python train.py --d_model=576 --norm="rmsnorm" --positions="rope" --rope_base=10000.0 --qk_norm=false --bias="none" --tie_embeddings=true --extras=["capped logits"] --lr=0.000786 --beta1=0.95 --beta2=0.98 --lr_head=0.0113 --dataset="wikipedia_en"
Each number is 500 + 40 x the weight over its row's rms, rounded and kept within 0 to 999. Layers, rows and columns count from 0. Numbers have three digits each. The size before them is the row's rms in percent of the matrix's.

# layer 7 MLP down (transposed), 1728x576, rms 0.0355, rows 1017-1033, columns 384-575
105:514542539536528501506476542431517557483525393504507513529465582517523497399435447468517479523513520542506471487503495487493473576480582525451557470515538478450449448521498459482554554485500463515574395483481442491475501552520454538490471561506493465501498568440468495453574533445527476533538487485515479480502527501510502528488497544511501520475436441523548525538451542463497497457426518514515484474533417536510443541451494545528506541497568498497488505533470481478491472535485467487480502533565548487517464512518542444542537441501458504467485409516485455555536450580570528501
102:500538484497494477427530541530491480540510486504454510512492460523427491511438584511439480523520459512474593470500536434427454559516527491480460502560509464495458538516554460350391469497562466422530492463477434571482509535462514512574473516494533531534486444525504503567582434465556446515545487451559465540547522543552561409488524432542529548481448512439487511488460521462421461422520514539479557527519481494509501515487522538487610533529480540461519449475529429498527547590448497492395494520454528500519550460502468535463481539556444503483470569580550490517526530450491450556
102:507568516533529439515516494524473503540451512481491434478444494471496529515504502558494464570427472541473572493504535496537475528528420495429506495435477532493423463498512572491491512510448463438534581464433527502467479546486465542508484596541490567592546498557576425462481501513486461435480465458558482484517423468615556435527498463511481528442496466535567415566511562520452600522477474467463452461553535509503509540517439527524569498514417541457478561469542506497511488520499512465469525527432568550481527574504487500469563567571469497479502458471501440453512531439469490443
097:525404528515553524455486511467557546503396438436493407524527556519392513512442496474501509534582545562519443442434508556515428454605502481509501510549523516491527499524484570545495461554498450556485476517477441480522511520504494528481484481490491465545488448493545540436477490450515510474491586499477498567493507491496531436485484473487500519414465579516500476458493481400544500490458531495586477470502457577491512486520480433450559511518532496478495525525455437504472447525484484480476436510546529463527492475546540403474513495515443559518469481492498488486472456510535546552
097:498572504540530506494510481497522497490533486507525491562515583504421593516530543583545446458550411467516472545486485494516529526478493520496513484537489503516476418489582451466541536489473519420628456487506526523535512542498546502472536471470468408477547546501423472490500473469506516523470481527551459525546474533580553527485515485594487507520552508523453501517528510535491466515521394489470475508481559541524477499387509517534441477482527574529503514547545473515487500430516496553518505486508493494458532491569541556512570545507502492582502559396496489525497464530478517522
098:470487537492472477516487502548442529498429524457478584467509482598493491555492538552519479447452531471426447459583479463462508555440601441506496526432533508489461560477572473486497521506490444483501527501545483489545477535465414497468494491485501553531504483484522456514495478442463515492481515483541512519543473487532526450473498457533519474482512566502456454531443542577550537490440504501399458418511498466579517503429477428495494443491455498496543432478444552474541531488447495436480541493544530521501474482496573562457520506476555431458608483429471510543475487492529498453
104:599530520514533458471549515455435498443533484545436603489515500569376537504506468522491525534506542439570461554503444481475525518532447457517491532497511489568441602483567481461485492512473504478548534537484541421574552485562521549546438484531501588454521501500466510520509473453467540474511500430577507482536465462449460524496526522540540533469471571498561479448442525492480510541468500518522468535548501504536476515462517548478457520487528432474490482488457527566444600508552458498492514518530451509528551479577553510504530436442487533460493523494488548526520585497501489512
102:417576473436565480454537549500495504543525451550507531486499500524505421535509528532468449531526481483532489477543537483445545511498510473550432508439529465521523542491495526495480464542550493500538455517448560513444425526422483469523533452474507481562523500508505530552467518517507471462517480437588542541490515563522506494511515497536602502418475491435522470540485565469542556469506464491440439470498465510483462444480508528459470452450415465531499524563466486475485528525486509480477420575503520520526539533471506512450441462495567467559504474561554435578476484505505480524
102:543502532471510531485520485513461566505500432469508553479483455539470516518546475517498447477435530534510533537502516539524480509472577473525448470491510492523492503509542516507500450539508477491476415483494577568576457520452511526499477470526491503555465579546548501466509547563505538494524550410530480467584503429499585506559500537530472527562422509522461506505510536507543550471513500569462436455449504514551512594520512567484495517497515476511531518528495473489476548565549516493447510542566536418480482485515416465466471493510476474504582478420448529475582485453512512538
104:492466521490469542499525603545407461452492444427524433486514476470445483560506485421497430465590479506453445519473486543578456523406517466552505476487428496500450535583422496461502540532558488486525568490460445559449569428463552492555412525530511537539500557446544468474505504475471573463510495536539505521496488541493570427547586505513490494382485457530605522507588553449432522426468441493500496480517528514530491463473531564510511467487467513504518513548565504528518501510472469528503515559459506492474473475556490499478487482479476512498410473531509493470593422491503513551
102:474533554500508520435522521446504525446485463471513493501361470500506549516470580493499520519448483545572515450476472469484532492506520466518493530540396538547485486461495465504443525509534506550464597542504521506585497469521488567476509546532506537516443519520454447493483536475540510510494504451522524488482523529512514543488534571511564491519484494444524498479563437546498489441474504468455579417506557550498484448533581519523478519494509501572534482479539519477350435481498534486459564526496520519502557505521514521470565475567464436533569510437501558402471489512533528475
104:458427562489512452528535500443511482443483480541496444496456554469473572597490516479467507452435460542498457520414437412539499537456528551522471470510509475506479488458494533528449479553449511458585451467471502544433518451484508555501554512490544508518491570534420469437456523521551438511489482490502530525495470549516501578479500506496504514491472512508541541488469489464465513497518529466519482557542481495610478505441417513490429573416525439471450489484478507539531554457380539478517540473570525452499500484523502509509492480483551520626455486459511558556444479487533563471
093:502464490454481559512471510469487483434474495505524546490515526502491560535475511489534533514478489553537478503557524526576539532543487507440419558443484418488460508527508504465500508532525504468581535529485480469463548496528526507459564437520491489476583551455511448426521538482469564463472485495550468527483505514447518512515487458516532516593481547520467468496482537489514543516516554403524559488454492515495537474517506450489488510452564529523462485520543549469527511448448541481512441536555520492493517523509578557514551511533515519541581410567455527455541478573462546576
101:439514510506481516518497450450501485468452561428494475537499430474518494575450459462532513536455486486491569464559478504546487565541525508469449483527491487488537510495396552445453469473453520510492459478546576556599488512522412523471442467523485473467522469466432530462559524516540490478534550560495473517462458559494516476467513499482467420419527529491525531542497483423462451456546486487472456489557462472543506501484562557478482503514541445538493544504581467451537523503475492515519461480500492514560440514494490501616544500499460491475498582534453501514442550437491514555
102:521534436489455446534468560465492500592532515480529472516536490535471494512459470490507515522500449499487461515500483550527493540526508483517528549413528495530505524449429497499518531511546517544492494486536494441562583461543534527444432482536476430505518525493523498460541495550457500478460438537489515475519510499541468484529516545464513504478555545534544576477528565490479451442500440486499520525482425586432529442517473530524423474553524472502559487544542499563440470466457543517529468562446532466504473474485451508599440472535545502548505549501486525520505512474539518544
099:483456533488522478499498464486501461493499484445506473573524499533467480457482554506461419535460494456441441417530565488529501466464461448497436488446490457486522419382479520470481488452481454496456490545519490517468526460464484498533451557521502457525471474532519522516517482486502461496487474541528507499467527497448485505516497478544426469494542499453531519491505473476482479552479504493542526431525436518527470505485535563461559549452493552467524428504522488482439542529476499528541477511586444598505516470478486417477501536446453480495499471436429481435522509525452582449
101:510563556515499459487536480479490498535460480472528436502457485500446505489482513462425505450492527506547449518481501547426483473438512530493516588481499514558470502475536487519540568499503497519483518532483528532576419418474508477534505489433487541465495514441536487499495403488498492481542533525464543567496459476488515446470448614434443508458520455451547437551464458492457545532491471482481522501497460483443478494496489434464521510462492540512538567469547487574525473571442563502498515514419486418531510550564563459526528568472457499552497517443537518537524432500516417465
# layer 7 MLP up, 1728x576, rms 0.0396, rows 1018-1034, columns 384-575
099:480453466534414515394521451464480522521475550406536495485536528513517555472520471485497573503553439531487528450556456450508564500467496534500484451512517488499494476502457499565493542531463452556464496481496493519509443521535514556443471552516541545549497480430512488570593520522520471516447507528555506590472465502485504478493480497524536483490559520472508468510511543547510509552561524546461471546514585548511473440533524542522528561499547410565514559497596564511460487487479464519583554489459523497531495623508507497491471448556499531454484512451496497439436492537468528509
103:513485500488530487560465482435485547589530440501550500568580463449514511508482488523544495554472462500547460504518465540427464406481501515549590456521513545421535464529468543476487469440446604464450462557475530497477535579436454549464550495413611541434484473546496548470475514512491530599458456497497488497531530473520502546555446446489512466452492492494476521469521514533477521464539509464553515517506494555509470533447429544530538503513483452539542483543496554503503489464513459442524504528478536459486509473569502485544453505460557502488558468466576487473514531454456446492
100:502487484499521412504455516464481502534512532550491512527518502473541474497507484469503519471467509499532540588551614396491540440441374474537496456516485516444489539437497498508468541536553522430554501538491469515512528477438568507522572497511512462520502511490499494464517483557541556521490522492500478507444510473509501530491483529436486480502565482526484467514497487627511562592555521446513499518512454421478460476459561504522532486495437532489478395547517456470529490495549519475479581464513490499495546440523486533547445558499551481501548512470571465394484482489419481408
097:499456431510502498523545510492531571569518470546495531441460435504565544512562511508471512524482525518443489476544546526485493557461502557457520515472479504452535561477487460486531452474477508487447553533429494487493533438508524535424572517524508499497537495509561558436546595538545426457453512505515592453444517520449476531563566544494466461451488488445627531533516518497539554493455578584435510507494495545459553458532487509536479448551471507448535461526543534550491491551516476449496486533546506449475455461518509464408448451498401546524586484489449498489537469463530502488
097:512524433484589447519580521462529489533543608492470502591484526465501602467465530489457486554570488544464517525459444538532452508471426519520435511514446559502456471527501499563509519421480598472444443494485537520465517481538540476466583466504472532537598475507476516435491464484522461512509484520511474540504491493410523514460490494519531497500491468512542487490476515541514513520534466486523478525551486600455516493542507579527474472557493487537422565518556507534516505510505474462542440455466502512455482544447412516519478557441479473495493518478436435463572520480473486527
100:507505550495508513447503551483491449518484558453532514503488545505520590452513517546508515512496434573442464525547500514508507451482497542548515527455493544506504485467481464438495469425477501505485516507463444550484555490427477503528471481548510440570561514524503536466562540453458443583587542509542523535489574488468545482463495475508533497467484553498495527439505527545473447540530554508513508456483522473455469456528414516524561544560484488484536460449504501477512445525537553512490520487494514498466415427477448577470502503420460450549534505535497524549474519594455453474
102:610481478486460578481508573515519499530581556492500540505502496473501509480550473481536432550440497485514412475501556494474502495504417456482466513482486568457436505502522475459518507466499540554429475517473521567500487534558496506493444544423468513463501532493520465463530464431477452474448513471498491491478481481519412502443480478491472550453451524455509540513437495460549474492502554461473509474578426542599463547538565544487533538533465562474517572466494607537545542425526535475471598484507480470529513441492472571533517532468458434551497499476540485469537510472502487506
101:509490460523615508491476479511528485479452525507438496538478491490571504481564487537539487522460404502510484469531487423569504513553508612470475554499451512516550539513470464548490451464523559495491493504471495441507532457508541576439533532413478477466507462530466527400476491533455498533438543531534480468432525535464607496467443486510462469470515569528517456524621460502505460457521502556491504526540476477488488567516562508486494501549485491480413508565502568478520495491478448495531494520532517522479423536523488484588550440451570500470491454519526463477534459550490415563
098:509529475483503515545513460404566516543504529502468488524477507495510503496518493514487531609437434501536518508469433471475535467507518508512517567507649523458529471527523416521434533442536578494448527484502501546504452522491461549477503456457453475506493484513490464476502483540456438566454491474528511479488519507455472526505433561536505478444532569514559466464450489526505536490444518477556538522468515506530514562518474519452560459534489438536487538346551487494478493483527523512600490430543455531485596515453508480508517510506529460474541431482516540501478575446529482582
103:551510466493481471558574549396444488498532498495514480571508469396547528481574459509545503525608526492469515481574466508551558488509525497553528425530487505452505522487494544457513483471425475429531496511474432469505466487471486476451516563476554429506459488482536564490495492529549467565497418526569497506517461512559487504451533490478508506478537492464503461586459468480465457514520515551509456508493502437491543433481541499502450464501523546423478502519466525587465598497511589420520501468485475471502559474462485479446485508456543446521531513542459477493491429460469508560
103:548527508517522497483541448532456566555531437521510527488537448530500560465547455563558492506484482505528501524596528539444473466522494460504541515496532538494509476505467437521529455463476504486438550554459471525456509523541466529457478438491491497535474436493509441475484563572481490495511508547490550570473524392461505529469435449453540501476555443481501528514470534542518524481488559538478522537576441558495537509539536488529604557526455519490495508420514503453498592513473443425519501536476574469502597478530486468494461493487436478552485483499487551479537505462445471606
105:438518519533489535514508483468450502497459546504507532504483494504482514521540488507512507502471474514493510475442444487500466493526459525542562538515546428478471476499498525446470426504461562371516541531482531551559495548518526520425528525473490459532545435495472555401494431481445458542502489508522504487549499497527544482417446495463534486487492534522508427465496478494530605473541560522525616478527487510472473463536569436535615478479514505505514440496513511467552527532441504512506497498581420451461498544529461512485521516481532435540531509487555529486525530544458480471
102:570441545455529522513448576466555442475554464499492533492457490543524452545522497547528495497530481503470497463512520477492548431456458583587504503512514557465494563497496509528463551491555513516477475430552511520462474435493496461497548578537496509475503492528554487423456534497471455513477544492470485547453556435560491502530464491463491545496523474429525426492484535527522578561472532549550495509453497536472508569512457464540545526558472518518494466575474488491453464439464440463478565483486437456433475502506420449437483525511509514548527495508576503548527527536543477508
103:480458579530482434458523476485544515464525537538516473480472461520547522481483493468435508495505499520554478459409535526538514480479473476476502508539538505457494503440580480496485477436445548470585421607467441487394531503499472499442546482497535487546499461487532561510463493420540466555520587497525543529504530442534452449446490450517538520470507419452469413580430469520590566517494536518466503457515569479515539534495539482491515530477456522469520427524510443537569444464430454434509561515486511552526489481505494492492558464448406504536505471555514513520565480490423508534
101:512486555524578503519492520489452481519475510525461512437560499485526526509492467522476545504494490463491553480531452472477474575529511542480483546508511497483507530547455449461479519492487518516516533502410557457458518480454502527391454484511580533453516472498635546507459530527546509528561481491530470483542549491597492577523577498473537504508480525556484476566511493459578516517569474563559475515502575578471484566477503442490553550502525520516463472513509543535517507498460449452542492480508498424467540458492480455522505453467469451533521466458564467482505428489548503482
102:534413521462575496562460486407443471550465500402487533427509475502469474536634431443512407474510532556491479512511474503520477577481516507588469541496541505537494533576457484478507526510470576505497426511518538507480510497479498462455496469507534464548534463536512480469447510508509469478534481541412487471514520465506494528558449460503530473459515499478561548501486449549506451517504468498480573466551565456490506558520473554438557487490506490429510516548418485516494481535537548501554546446571577481538510403491468473530495424516490455559499502462401477489429535389485555517
099:574537487498465554437501539518528494519509459422499535457495476485470527484503483555520503519522419530521397417527622441515449480509449470450530560552517550499501495474416562511450544514452493522459516482409466584509495520470562465496533490504569514531522519464506489473493420610488507514497532516532488463497536523494581526548484554401491456488516590471494444544480521536500484499453501508472471468413536526482552483495466505424528399583462506529578489477489446488475566490500528499541559549517481442520511571548515509513494404462466496586462581541469527480444535464516499434